Part of a small language model's weights: 3 heads of 64.
Each number is 128 + 32 x the weight over its row's rms, rounded and kept within 0 to 255. Layers, rows and columns count from 0. Numbers have three digits each. The size before them is the row's rms in percent of the matrix's.

# k: layer 6 attention key, 192x384, rms 0.181, rows 102-166, columns 96-143
# q: layer 6 attention query, 192x384, rms 0.192, rows 103-166, columns 96-143
# v: layer 6 attention value, 192x384, rms 0.154, rows 64-127, columns 96-143
# o: layer 6 attention output (transposed), 192x384, rms 0.579, rows 64-127, columns 96-143
k102 133:113137131152133128123119127136128173068162180125175158124134151133121098223107148180117100146169134143056123087122153133064181129136113066149121
q103 106:163145100097096090120130197197151151135153126097147112171098162130120097137145120098036120116157115162171132152102147107143129113110118131063144
k103 151:125103093099116115110129136199157126141108142104145118156079162146110134176105104068074160123137097171162122102119095133114145102118122140110138
q104 102:141157133152086133145125181144090142147143170127042112180141101086177129093174148116147101147172110174137139110185123092099078092153121131116128
k104 139:138132165127112116110094177146137143156102140111041089189128123098142148152158145120135114151169108183107137159207119098137131161089174171110135
q105 099:113173109143156116162153172185131116089116133118135146106117134099105171107075117078123140133085070139093042098124090087188102119094098096189121
k105 160:119151125129169117176151146134114126046121133078181110112118079166109160108074134067101146161105103184121117087125149099177107110143103149171137
q106 105:163085187180135144179113127114177153132125092136127165093122132138162132128127121126158184118196168089082181072154133144143137108113090145164097
k106 129:137028133194171155138148096183145137135100077153153205126151147129155101158122062195137140078151171139128125119137187118118152165135086118136101
q107 104:092187139153152158180133123151124122155119119095193164121183107123132177118117097122136118099055137094158149168109143124160123105100076098141118
k107 150:154163147159130166171127106122158082105172102107151120125182134120155141208108126127134085130044137094132071167092140104170117113122115088112107
q108 105:179110160121166154148119038091102129092093208094143144120097145109143141128172107066127075119164115095100140139173185144168122092164131135135187
k108 141:155144131090182159132182108116161138135128156103137129103134192035171159087169117108122054095183102147108167170136142152190152099135077120156178
q109 108:122130101171171148169144100116197196138151127133145171118129158162137138153132094166094107055136111113100093139093119196134134128109105162151124
k109 148:092151132167151069137109137075194156090115125149203089080172142155149074134135131097078179053169125158104129106131112140121167132136094132090171
q110 103:129126085170169168118128098062174162145114106114116151163117077106117160161173128133134102206148120136097103112071123124187110102159167113138122
k110 142:187110124150150145134152092169145149185159100152125116172172066069082110114136090177130107184136111191058085151107142138187092139116153136133100
q111 101:194134129145134112077139178151075092152111108140109185056188153108124134143082092126114141124156099173098113135075078136107139098091147128159098
k111 135:138101142132127159061093136156147094187135114087145141089189145107121130136142095155074096143124115096087136124095137151097173108098137107137125
q112 104:206096102081079095081153205062184142174135085144159117161116103064130090072149106130099137133115152112150163118130154103135155072086093125145093
k112 157:194088068108052081101118154100160091183088092137128121124058132079151118072125120177120113136075159098144167132135157113136167098111107095102126
q113 094:104128160114120129113102087094139109133162178103141117129159103103180106111141119102098120085110168157077112074113112161117188101104115204078187
k113 134:144085133184140123126135097075175098122126136109145141168163070125159112112170148157085143072076104138085148075117130154159214157106110156116103
q114 101:166066137164131089183142150127180146108132125104157123075187174173113145166122108142122093142167127080130139145140159104155145157125091156129063
k114 138:115112109151114130132140130100209163115159119075166109100217133130126117172094034142090149115156091172167083111131164152169205199111086072174069
q115 103:057118148116082175143099147156143091126177145119107111115163103060139134131116128117203124140151147153138116095114202107181126111095129117122106
k115 147:069128127174158153127111096129190104109193126099129089085124127084157119146125116147163113106160169172132103114131189138167091064096145116104144
q116 104:076146165114132106154137125145100068076096091109140104076081144101110136142137212171079165093151139146065102174151143153185082105130077072151089
k116 134:082200100112207137109119118087100081110095107089129186096100131110164114149084150164059197116139137131057081155098100148139114084094128057152092
q117 103:148125117101109055104124165137116202088139091110096121125076136110104157110158154145155110141151126120148101103124117109167133144120144191149114
k117 151:102107090108122131154125172100146169064093098126121157124154101143123148127145122099138140120107154161149100093134124104174136178095113171141121
q118 096:124099122174119104139148121088059128140121144117138113092126136080118161114120136132141107124168165110134194137132098137149196160093115164141129
k118 134:148131130166127130152169131117102105118160108144167168091095123100104119129134146172173133145183126108105125067146101164114125189132118162175130
q119 104:155125168128141145148145165166166143144131122119123125127177080097092075113145148131125145150102123098184096129109118087128139139118174139164141
k119 131:158099171152175130169133149166118094169158084135151124154126125154121129144087116136126152162115090127170164147136119129142091111104101158158132
q120 105:153167131152112108123140109184084126156123137062069205111151095079117109062115168105200131120192096043143152150075127102139118133178110163174160
k120 134:153120171104171115101173106078076155141133087085117165196146084098128150097104148092202175167146088085136133123059086053128141135152085125184155
q121 099:078125132135151130110146125159126095136133156099123146076127091107152116193118131125073112139114161153133148133139079186137115129164080088166146
k121 140:053125096130101112145139105177165085144140112088087147057112119118184117182143153137135112161115176127037180125126161142153121087139098101142145
q122 106:118109133169135077050121190108164137063089135128132080122107090215132141113104084088188138141137092158153126155116109141098129103121133117172134
k122 134:095052071183207111123093149118135070075109101094158126129198133179129152136147132106181101142108114146158141193043121156065139147157167103099147
q123 106:075148130126158116122124152099089124157105176150082128159073127095124173188203094112103127134121089108187145107128184177146131102122107106141135
k123 142:082126142109136065139173114155153074171136145121085113156100087088072132157194160087134116130165060121114180121147173174160095082152114105132129
q124 095:112066214150152117120150188087182134091106072099124188115145143126141139171131111052144137151127144110160100047107097114166127162072167108140161
k124 144:092095135131133074142135161106140117120084062093124147118176086116159107177063083179164158147148133112135119046117152142097158126135180114168130
q125 101:124155141116123207101110061097104110157157100139085091102094130127096115065058164106080168179093058146128138099123097115118084102160119118150109
k125 134:135187137111141146131115112119069134184094095186123077117138169140089099058161119128135087182165076149126120087083102119068098144168089108179124
q126 107:098121129114090143167125129084127170191134118136102102094167208150132155128168204161128125105153085068134097141128094143094071165122126107137111
k126 145:094141124114164113140119088090104144158153101131156116133102169169144045135085197084111128117128111050106097143152089148143107167114118103141169
q127 105:179136130109111160100131097150136116107104083167100139108141079166142125118152114150151147171088120121166136138121154088145145136162135158122151
k127 147:152118164164172087119117106110153093103135114162193144113145109136107107121123120189123164145098101129093126126090114184119175115136138171115150
v64 109:103154116145081131080170138078173150141115113154132089120094098156167076173127156056060054115089135105125141133179150123099148117176076118155070
o64 111:096122130095120117216124100163062125138140173119099130113050143101107179108080134181196126152156106086140096074130098176164132156135148074116103
v65 105:133164156179145103131109123138078092141071183099126021112125119149043131064145147162146154104124143167187147146191160118122096121138140137139134
o65 106:124135115149109174155160156062156131140111069181161159166118112092193133126143145142093120126166124136082075108079122209178179136092126160084156
v66 101:149192142091113137117123127204078143128077136183153146138101091177144122145177114177185129086162100149131109126068134091150127094139196113068085
o66 102:162087113141126093126066171112177112151122192114126073118116185113124134146120170154070141147167100116140160171185113145107176121145038141155136
v67 109:168127193119134183092175125106103146140147137148160192171105115099112161137121121165083137140143166073140160146085130134111131166151110102116159
o67 110:116118106142133112169096169131094105128152091201158108117104141105058048160135111108192122141104121159154099137124116131177101135074115107145032
v68 101:109136096123115068097151130126159100174121155135092183126132118100191171110131144176089134095131109127130128158181135129095102054110094156104115
o68 109:163158147117099145075110097153081121115153114113146118122118122181117096108122155096146183146146162147114084143112100087156147164116145064108102
v69 102:155141118094150141037149119121137131150138154132105140167165137126176146123098106127161145119141105108138110129129116099143144105120124126153128
o69 110:147096125099092109125159092111086217163113087112142134126113127083158136084144131123098115154107183146120100127078171118141139106075156136129160
v70 099:137146113124152114148161156157157137116054145123163106153103134057156103114070154121145197115158142111085139127072113161131103128129151181107100
o70 105:116159094153105074169087118103097127119162148153107072079084120130156094108189177130123154081141114164158106124102169118127200102098075080112099
v71 100:100152099131148108116166155081107147119133105147096158110144154111142181106104102103182083145082125070105090130147165076140116140124170159167130
o71 107:166116117149149142179109107152122105188107145112139126133228126088188094100147119120202108167146161112095142142107125107101150154155116091139150
v72 098:124150083179098125143160151153181139069081115101067132128161105091139109140142124148130118094122144187139182062095157083115121128084082113122106
o72 103:174143149100125148095084090138119122142154143102173123123107216178141102126105138135064123206132057112107110194154081172165143129162146135154073
v73 106:127169134131123155140144087176130096060135109105160208129104143092117132107105136127140117191132106122122166155060137137205163130080159123096094
o73 107:137160102123151074095131156118112111111121104145135163129136131163111122124108132126173149039197193164155103172084185145088125162115110169105158
v74 105:100135166130166080105228152111100167123094155121146111112112121103101153104132122109123147112125141138119089165119150139165176154176142126122141
o74 110:141175134132116081156065132149175153162178082139136075166143105140123093138174143114083058147109140145141086159089091131066100122057122128127137
v75 102:159104075103144200130087127188160137125173133130117149154165167084105164116131128144121161121166157120141105139105120104113162133148096153224057
o75 104:152123156159096124124188107083157174093117118136110136128164154172147118119137141100187111064205089099083137075119136167073143137083126115107164
v76 099:133077086133117132108158162150082162115058092107166162108078149186130152093139181099148114167113107181127087128150134156112124075111173111117088
o76 102:172134140137088167051041108088176106139166113108072096124124172150140128104125166158128108133133131125103138071112144119137149055180113156125167
v77 102:126115127138098082167113119139110127178086111147159163138123144104110156124121134181088145084110100100156142113127148085132119089081134193197174
o77 106:147139137089123142118150145074148107090152095131107100149184150142088160090108146107153102170072117127161116094153134165075148118131120101074175
v78 100:057168142161086154101110095164150161129074156118083171143117133093136109129141166177130148119113130173174120140176151064139097154115131132117099
o78 106:125122112135149179134201141096142093109125107148127120117130145229151157146129102089164087117157119095161129149145095133127144083132142166149116
v79 101:153178076107094093142112124082077150078148194162140149107138123191084124146120181132193122165057098084103130124129146127125145110170132099132210
o79 108:120083125130119124143125105101201124172099113098089122175088110113189107176119102125054111147149140065137157094100084167166095129090125185118082
v80 099:077125153109152146112104144109081170126137179056135150110111118121158094136103178127123086091115153107130131145099194193159109162161071124115183
o80 108:165085115080098133092157054102146167146114069148120143098085116100143208128201146125144169178142122101135119095124115103151119121093200158142099
v81 099:147174107091169160127116125097156105181069135148096117135132150131159189152113080168160140129081129176135125197097111095185138082063125152142115
o81 102:102122125157097076104087038115115143125122112132161143107081156142120122157094163097131121070127104113141131132158187155144150166152158153094172
v82 103:091087092105203041143088068134090130140086125114180088143094147153118139101182122066159141192128112110097116121098140167061144123049077095121140
o82 107:160086117146131160173149165065134100159134086170163099094147108142122088150117143114180094119082134095193172098116172130154120122175166129101134
v83 104:139125162144140155159162146071130157119159122149136114141136122075058079110167111133141116114090082117073198094144169104140111085106225124129163
o83 109:132156114168132168161135153127149131127106141104165123103112108142193092135085131089147132208150160130158122147136105089136072210142088092135073
v84 102:129138143121146143141167078139152142089139053111154102171094085146144094179113109077127186149167159103159124164175142147124179126101120153146084
o84 110:141141120087160130130100119121154174113140101144110172126094155096215150095152130158109160117125087148111182095114171096086102097110145189121109
v85 102:139147111135145117082092171166142121109188124127124108141168090127133115120143153159099098116167065133115112165114130093075144158093169088154108
o85 109:128103153112089165158085144124149140123148160137180131093113177137112086106106100099131110162093168131157164125109139131132156082133067149149118
v86 104:125158113165181188089059109060106079149169154158115125116128150135162140113110103143077114167169145160071135164155206115121080167107173142171115
o86 108:063118111153147142187082118126137091108138171159116074126089132111133156142109175141118152153164099104139132156151128119056116149209106168137121
v87 099:150109188096133102121127206117130106089143200116134070100126152145137182091150142101095120176099096114187141127085089127092088151114110133152123
o87 101:103148128082128167127155086153128181119131134120101154199083148122109088114126141142151068094077170057178111131140096136142146132102160158115120
v88 102:127180133073119145066132117115129130106135074097116117131124176177166130154171161166187109169117138099127104177159096160171144066072131188139106
o88 105:166133129142083149167103159158140139166109204133174099162143139135069137157072133086114096133184113116117142096090180068079075134114099143100152
v89 105:096239090135171093133114125150158054156136106143117107119124107145107142092149138160169151179108112106145136075147180175098110131148172167157114
o89 110:107148152116184089155144124121120173107150163102095123139112090113101114199144148115112109109168133199135078149122161144127126098091062142056126
v90 102:137133074093151150183139082169154111149117136143161166101124116088166106109133119091134133105103104124126126223167105093190140171130063105101100
o90 107:125164183171126140128150169133122135125140066091136128164120160115075110102084120089110072111160141152133137134136113162123198135100149146208139
v91 096:142105160153131117137117070102097114167084120146180199125139133105141083123124185145132142183081138137139112158091176147090108111134130113128082
o91 105:127102161147129157132151132121134147119149088114105111131130111115157118127095041147117112163108075127129162112096111076100131148160123091132125
v92 106:107131176175106136080179124121148143109101181138105093152183122128068118127168127104113100139068134108110141166106093134212127150185143140111182
o92 111:130114124117185117199090148092123082171159122100131151100143159101085120123069108156190111094126171157127137176095103083119126071090143120084103
v93 098:113210086103189127130165117105100172074053127132161171176133152110138168140118117194092152076155136123127178178154183063082147157111130121102188
o93 105:167140138104080090023083161092113090158152132068092121135144133128175111179172183115186110157137139140127109062102101154138101111169107158169107
v94 099:145120083154149140062177121218200114151129158122110166084163137172134092083145144106085142167168119130057160099143117088134138124119088139135108
o94 106:147112115162081192101070156105089203118116148071087092156109083160106114149179101094104151094164133159135128108116107125155176109128177163179203
v95 097:130104152124114145128169162118086118128137150063059120147128152140070097147173079092106149130187158154130149136099124132165176178134121153148131
o95 106:111087072108155131136119093101123108101123157150085123170084181140142165082136115120192108116159121142092188185155121161109107116165128156148112
v96 101:109133123143123123125182103109117142114088102135112078144095168106116180170155104131138087099130070161110148103160131136132193154085098098181099
o96 107:097123137133116121204102168130134087028162132150104139065150093113078077131150204120167166128112139103111110145128087157139131124143129154124101
v97 102:146180118113113127082173135109151089104148159069160105137144154127075126124119084161116097140171189082074172119158142092096089137136100190161167
o97 106:147167166085087108146098094186091156135133113088099142159170134109186151115079147141132152140093139150177097137072159161121153086156103086140084
v98 102:139160188183137127166125104147134086097132112130141156123136147085096108155107166083128162168118135154083168121099091106175155097124147137097094
o98 106:113075142072121131140155190120169155148139165152125166074148108118176153131149089112081138139073130087113172107107173100155140100111093146109056
v99 102:120138162125168086118110112117167145136091064131136098122177118117179144111139096072139122105147068124123157171127179119165107138153093103129120
o99 109:062151079143129098163128123111144134143093164139168154205132132189133099134096144092164153172180087103168063069169109129128181127119173099124148
v100 099:073144111165166138128195139116152089116132099107168105168139125128118166135129107054172120088107102187139121157148112130117153160139119129130100
o100 105:073072159100098086173107167096049141142148201120078121072150125158107128153124123171115121161104141098130116103132120137091075166152060102182110
v101 104:140125109207180183101077157091116173146106107120156149113139087091136162130168151116128124137167118103080083113099153201114146095113120129132152
o101 110:142132095116130109118148166175088108123183093125197207137111136147081136063104145126120121096125130144145172083113116060111095165098174088204125
v102 099:154157066191135131125126151167136087124113096146128122182151117134175091153132129171116132086106131170134183169157133133159108112127134180093107
o102 108:061167112162123129171074111074095146142131090162139104078111160090112172062113116080090117150175127084128116124139140161116111093145079064120093
v103 103:123151130130128135075086165141179140100181111106158119100059105159123115174130095147124133127123146101168105104105145087137126111191141152114106
o103 111:127104093136181101147162132094098126128126083164105107134142180128098088071140156109134158094110192107077133145149093110128128146181104186163135
v104 102:093198109158117112168102111131114184078189170110128132102115123152122111133107095138147093132179142082120143121161174128097189178165117131137125
o104 108:130132090120114107091166187104126083187130105116144187134107103126150116145130207100122139155114100067142107149153164145046149146143128154158187
v105 101:119171144102132092109121127082122121129109120114098150159110145115099121082114134157138084083130139135151209065148128198106138142080079104170120
o105 109:122116106113147133127122126130106130075157116112141122070134112101118141206125107146116202114172114099149145128129133041148106120149165193142149
v106 103:137189093136190059099103153157105110114084195131140127098102165137113141149123061155154116122189096120131120152112142111189112128197133129144111
o106 109:101122127142105170121089127135176168115098110086163192202164070129085140149077122189132146072107116113157155077146088130131125120101088133176150
v107 102:099129150138150106112150115158110130178136145110102159112165112127095161143201014152086093152174165095201101120140109138112105111063114130128141
o107 103:161061120179122141189160120119135136137107120105127093112071115135141119066127138149087121150113181108089120143098144105117169072069107111142104
v108 106:129159075133101082111145155118098112104053137147146106112134130072110129144103132113120077141124197157159138151164143108063142082227155138117126
o108 115:104070143095192151158149170151140121126106099155111107115045153066169063134163113095103091139122129133097147104131096124146130117098104124146133
v109 101:103153114173165096132111107124106140122107112093096185151181136153159165125149083112158098101085104092141159130144138127088120183142122091073088
o109 105:097145133158159101146131090091121118093120127156117131095119123099137102143094176117097169101119124197141108160138176118166106097169178136183197
v110 100:088156084120076106172045137129143102102165120190083128158180149157096203117141123149173193114084146082106131104161100111127150095127076035114181
o110 106:127149189167122101064171158157109082098137167116190118118100080078130105164170091082115066025106115098152083147101114148085089147079107093188105
v111 104:154120098128132150154092128117146138134136093081119141119091132103111176125123059159135118144106158147147112087133135207130142100156155202212113
o111 107:079107152096158103146109096073156113133141111107156149132149088141128094097146121110137111157072139082134104113129137116073115125140078079092174
v112 100:105162099101060178108116153152155168167152088167096079106183132129158139106100190113160145166175133122189101104149152134160155131119165194118104
o112 104:138099149101155129169126137168105187136092180108114215080109090160168109062147129162133155094098149056100094173130166137145159157145071074090147
v113 100:137041128154150130151166147106083151155117088081097110170108134124143181120089123164154111088098170073138135116138139113165168135189162075123199
o113 106:131201137117103110151064112108156189126127178123153134069192110107151122108228138076139156166123082138171136179127083140123129090101130160098111
v114 099:175153214117096090153167153147127151145093072135138132110142176120134164123088112124194126143130129146154170117105108128100151097210111167164147
o114 103:126095114114155155099096152139104101105118114104096140057088178137156147124122090152140068097078123129109094143135115186120085156053155111097171
v115 100:139134078121168085151121098129124162123164143191107142173148173141151148131119174147211104124133148157167108154087089164128167145109127080138151
o115 102:140172187116068084156122130087129156111137125143174075140112129132120132118122163108087143119118160138177129159136164026152101141125083158112133
v116 101:083186154142130154190131154109100119163111123080074104132122110127144087143059156147173130169169148159107136126185128090121128192139089193141137
o116 110:145122114092104105095125189141137114119108124174177150130087083171168152150112121142116133100126095113144137138112141183102123192131112104077149
v117 104:096155103107099203182155138126112100117126150162177077146177133107105101174150141081055123102098085137163070146140141207097151054146142096174163
o117 108:101108119176095118147159125066095140167096115107108120112125153115127117104116073169080140149142105123103142133122147119108132174116095126124070
v118 105:117138128111154119113110146203154167151114120151145055151148105184120116102163110123083154150130171114054140108121148112081146120141136094160138
o118 110:119175123129095100133115104104076068154162077098114146121063100149084132121098148126124115164121146099170127126137166162163161136101083195104130
v119 106:118106131134111060167095105124142164149181146143168118099108119065099075137110147112145131100145098127077155131082157121105137195045110133166125
o119 108:086110088138128157196168154073086101114128133123108117140193224118131140147167121109105189186161113116175116053147108163148091101156151086121102
v120 107:128112150111097126168065093106140166162103084128137104140155081130101212173098145150209171155174152161093155130154140167158125140120078094154120
o120 112:059148068094164199139069121113202127092141128119079098181141097126127141121142082108084127116101074130175119155102159143091122109153112152146103
v121 099:132140127160129192137100071089119102146132138060121133182133120191183130123104151168099142163110159097175176132121126089106087119069149067226063
o121 106:099151145122101050147202186144130156154136159068073076086129161108155184129137146153101108134146113149146059097107194112099140124217157108127173
v122 099:146117173113077170121130132139156078120157084100061167120157186137138107088115132148149168165093159116101129203154132117110088091144140143135124
o122 106:159112111129105126133175148129131115119133175107168099181154150121132154093165084158124127101095141143118109133116109135133148132072107115104194
v123 097:152131120136158131115141075123168106157150169213103120093136085115087137131124119145130129133111108063145064158143131163095142127105174145114112
o123 108:086097075162084089177150165148074123101142159024098137165114072140155095088085134171165132128107122112093107078166142123172107070144146167168099
v124 110:190125082154100130105076097117173117107177131177118133130232140108143154115182191104125102114148150098160083129118177088109131074108162175126090
o124 111:136149168088158131099104109125070094162125115144098141133086139098123104134119116103131146137161129131144135110162108130181171151158118096112177
v125 099:145223050079170162111150121129223145176100137056127155122130093126127133150125158112136139105125089143124098138102146103169109117158080158129072
o125 104:147078091129163101068095154106098157187127178172117134141158129157153121153083130119165170123128132066152198115145095076109180184124120128179127
v126 095:110103171172168122105155157142112068135161085134137125159154147100155145139170137089137108100157120138143099105096110077189112084128108083138153
o126 100:164207102063140121080131106144130181126124135116119145105105094098092111129144144095145157092080119172156134139180102141136096169102133126109168
v127 108:104078147104143114118124092101138126177114140155143114119180103087179113106162138170162190143156137095121066141123151102124089122128176182140077
o127 112:122106050119074082112133111051087169105164120123130142131145113136158140159115145115106131163162134103144153112148162078107110119141132183077122
q128 085:110142104151182099089086106181148098109135127129128118074122150070128123076117144092083121106111096143121109134115110138132084132097139091111081
k128 076:115130154123110121151097089143151097208118150135153102129086162095117109172162148149134078115111127158156152140161160125122135112177065107150129
q129 086:102117138152137128115105103049170115082139188111115153132157169128123128139191128168106113095145142155113130164126121142135109144091129100123126
k129 075:136141073113130139163092127125173117134096107175173136090080163091138154121098131127139125112092224079130156233101150105093117185160082138146119
q130 090:110107099158193110113087092083150104125094119150117084110115133209147199118105195095139129122121179179134135173096048173136096138108106120102037
k130 077:110124160147154128181175169154106099164158083160141190092139126112134053099133110083152073105131094080139123181052124178093120096115131102146165
q131 084:105111178091116064173105150088050154170090153134121150141130083184156155147112158143111061207125166105190134147161147124141107137137129177178149
k131 072:153137132104123097141175131151156170145118113072168178112157134136115097123150093133119223045161065107158117122128115142112115130149142172102124
q132 082:144104149172084167098138156129105120138162057124119163101160090070138115153159131108118130124091118072120091144079151080089137176123159149189102
k132 074:102070081137157190085165133148149078090094078184160156068139109127162195167097193095146158112160173159130104168118153108083065154162095148165139
q133 094:156151082136195157097108135135167100132191110141146094078114123065124145137128136122130150090136179111091103140111097134156124146058092043084087
k133 071:116159139173084140161082155179120099109208145158171110105126120104093082067109147114151156100162132087087159160114148111137122086085152119094182
q134 098:116133124127090084094129168146077186119158158101125104153106163100108077085161073126151110151106065130102141153161141108159110147147135133162151
k134 082:171194119068095124137129081108091096141166161200155128137083181114160199130112121130127066181087147151097144144144119128146118126140141116139106
q135 086:164130157155141129130136135108108128097166077094098131116134129065105134106087101217125085171087115100090135129075104134175176120102102137172098
k135 079:125140175185152102138134107145163093125133153156137080093149099125136155133129161097204113099125135074080122206067118129157154068138107125145114
q136 090:070100090191128033168065150134159124115129140124122157165159156169188121101167126089139145162130126113146091103144118103094099114194153145110114
k136 072:111140095156113114108061154090163123111111149180122152174088155144125173157185129095088128103123091134164149114093174084099095149124151148137080
q137 082:150158133150154121133166099177136113137138107117095166059130137090121077146067127095127055117120201106122141137101130209206148137103094095154107
k137 077:117132115138117162155154091106079150116157161145108113153164075137127129150101112092128122129074181131076150185107165169195057122109106082134120
q138 088:114176172098123201111172154128116110156118079117124093070153087114133079106107142122096135136158109132119172157092134161168113178088099132117146
k138 075:176122135104141163133116101122153071137133158123126098081130154135151153149097136146110097139011186137175146151137135134204084073163131144126070
q139 093:142195135148181116179133070171098108128117097109142149059121088193157086175074126168133091082137162098114104149113126107120127181140150111108086
k139 089:129096126165153141114193186103134106096121122120122133133123078179146131139140150130089140099164103098128138184174149094109174145149078107163117
q140 091:135069156136063135048108095101147136101101121123132151157141095134164225142110146097138104104129169130076101132125142135139164143134173109108139
k140 081:142122158138137133139132167099177123129122162093177110202123099134095137106113074161146087083166141140139090102149113118139157152128123134102129
q141 100:117086128111106086147062165107162183137137171134135107145091138146110140105168104189087116142094117148136112114151159163102111111192099105131172
k141 085:090057098164164131138143136171107090135143182203240111089167130130152090074128086137076108082118131165102125125112072151075171178181131128118171
q142 113:122133130137050099109105171123142154091128093157131070210122153159097137135160081109126101133075158151103111084194152150105121119162214145083147
k142 083:113100120160134094119041132141163210107157099133133109136120116159102139143100126156155164128145167122187216140130151152138130155180072161132118
q143 093:119153138095067095141102163138107141153139111154133173162085063150182134089133165178122133122128128155108118185148148148122089146136155146074171
k143 086:135109136111150181189087151136119112161186155133096043108149101071087146153098110134151092089105121118085083148109174153193109102059136110139115
q144 101:089121153137145088101060111131133072127100147119143040181099142122101148184095189077160103144075134166140072081160164137164123164091160154178141
k144 083:047122103145146117154151099129160080159144143114070120099166102129188067145121086123117087129124202122140143142078151141200114098114152127178135
q145 103:131137146166141147129141124135111148123166191095101170090167122089144160113108121141141114121181082114066121179122113090086102139130161165128140
k145 095:121139200135149150154147062074108130120119156097140152026090149096125112177066121178160114171164112136099138120195128115074157085140139162156135
q146 097:089110193152164146111160071104154213121138170154190146119080106171101139134124112136105139116110149141159131086130125104164126081230125137150125
k146 081:096098187092073164141182080120092114127105109140149134137150149126163113099152176143146169155162119118113103134075126105145178121088114125150091
q147 101:186155137174144179128131091072145096146158085168073130067083156157101109086152169152102127140128101115172076081133138149168134139144140094088170
k147 088:176069118106094147087140148142109148126080090179087199102110164159072088076142116175133139141129139175145115075054119138094169127055143091077156
q148 103:131139135136094162126155119124118109134117120149178159097092108158116171132088102078135142109097184101114106158104120089088125088170181161116083
k148 087:122162146197113094074071160155142155120129172119105132180096125106162127139134124161146177139120100098148135129170183130126128149087162148048113
q149 112:139172087100104184131096171179041154156100211184061097121128128090090133027161169101119145180156081105129119102108102126118126160166135132170123
k149 091:068183081080077129102091068187102213173192098149070162137115199098084158105156162087125015088097148147084123164135117140083108128170152108122165
q150 105:135124160141134150168170105122132016110079121100159119099191076175167116129106176103103137104106099116145130119077139173095110199128131165078091
k150 089:113140143099109101133180085130137055186111113115181168126123117110134124145149161156129119108158103099128155145053090130097157166069112105191112
q151 087:105069142093150166094129148120177160138151156133136126167116125084043157141115136150125124122194114156075096099140103088149170112152096173178111
k151 084:080079104125138137099093138103126146109134089116122147110084095134140094121132138138031084095136148170116106070133055102132137119156166159148147
q152 099:150189127119199133052081126115074114128211165123129043101182081187202103151157080102093136098098091141144102097098153150092164138135132076144159
k152 087:141133133166140045115117093176149114143112077081105189115137143109115100108185138118153187074132098136094076127172113184091168053161113153107136
q153 101:124151112123091144131153106101164118123137120094104146080064087146119072153143117135117160114157130143152107132116171144135149179159167124076205
k153 087:105143183086155159101110127129107169188185147124094085172089194096110109118108119142096162149183069136076102165166110155068164106106129116100098
q154 102:077128152165084091134150176089044101153115165144094117106133142122137157125071105139105104145132133130148161113123142141167108098150113094107091
k154 083:122085107139185119136170121129175137108135148101155118155159161120185154096145162127110144075162068166092118164166071141178120106174102103146146
q155 099:141140097142144161111080143148146135119146126180196117116126098101116127146148147041079105165157228111139090078143131115125114119093140116124147
k155 084:134093096079126147116190075094191044094087153142128098107045085088128144144145133086093150203148178136189167073109166095194134106102147185168128
q156 102:193109130117168176161124120102152130139138128157123187124193183145141127108146072128115100135111099172138155140164168126096148048136123084121147
k156 082:079088169142090163113131117123173160145116127109171168069125136101121081151121149162154105118135141097177196131141158074096125084107162162058061
q157 094:098137087118124142128141116133145105157129180110114104051127123076171148171105109125147086104193074099080070114206116087122139169198126101118111
k157 081:127142179124174111153142163148118132112124128116114084115064116115132202184107120119131187160157114104117087133139131078086138096135060154095126
q158 102:134187166154130115143070108163162088139083176175158128095151074126181118081156151101160085122142156089074079070137068171101132102121152077152127
k158 088:083150101146118162099111190108114150118087125128142139158138141191107120052074057102156117148088144140164172160072063166095128143136092128183132
q159 107:126126092127164166144097109194167114115133127127161122193176102084100102139137137154137145084123121140092132081137169156090088085118137165068139
k159 083:082088143138146106102126115160110127134154118189137154091131141158145112168063098150145102165228117118095163196139065180085142103075134117108172
q160 123:146154123174158108164087182142201233107118130158119050224125156127074117109163092133133148118118117133168114124141082124080191107151122141111144
k160 086:139157099094119167123087100113156143181100125137101130053154094152129098104111142129140101148159130068113114162162111138150094141166096124152107
q161 096:083125137191115127118110110163112130093063140110117095152080127120197186151089062138126123145150104086153188141155082128152145099130136158120135
k161 079:182137153136132104170137128131126182080119172140152114107122150134165153110109106134092125135131126176171079151119076109125127146153102189149097
q162 096:143078105135170107146163136172104155126200085123090156130101158101127135072153135127077199074131123156122099153134123156156193128119144089152157
k162 085:186032091122125145087123176194135089071166147139099082147137081137107178103047118171166176108102133158095078150120122118111186168149175162097123
q163 101:092148072138127157134096103085117210111141138126086082146121221124137169214196117122099060079124100115181109063152134174069135158179132050073153
k163 090:082113123146139197108108085157111116111179150109160132065133153079118151166116112107105144110199137120059137126157147144122135122143163175148090
q164 105:136134105093101097160106116135127111067104118037110137078089129133151108156065119091153158152147133165129152100093158130180108144115143132142116
k164 083:134126090085152114185114091114212106161083141139130142083119170125077096154075139190099154152138105134074105131149143184153163081187134131135176
q165 107:107090115088173124114141106117148055114143107129135124107069075149164105099114105148178059120149094100082079118122112143107158186133132160105135
k165 084:125119109163149142182205128084090130139138197117128098097145164148142120148121128148106127116073144129096186105086102154070126115129104113092159
q166 099:088121085105113130062073088148142149172130143138146135131087088076097100181176137154100061115157147115140150126133173174190151086117139058101130
k166 087:095110091092132158139113055095167068130099139061168087195111132095161155153123065096123074172127135158181152109147127126145161153137137093141143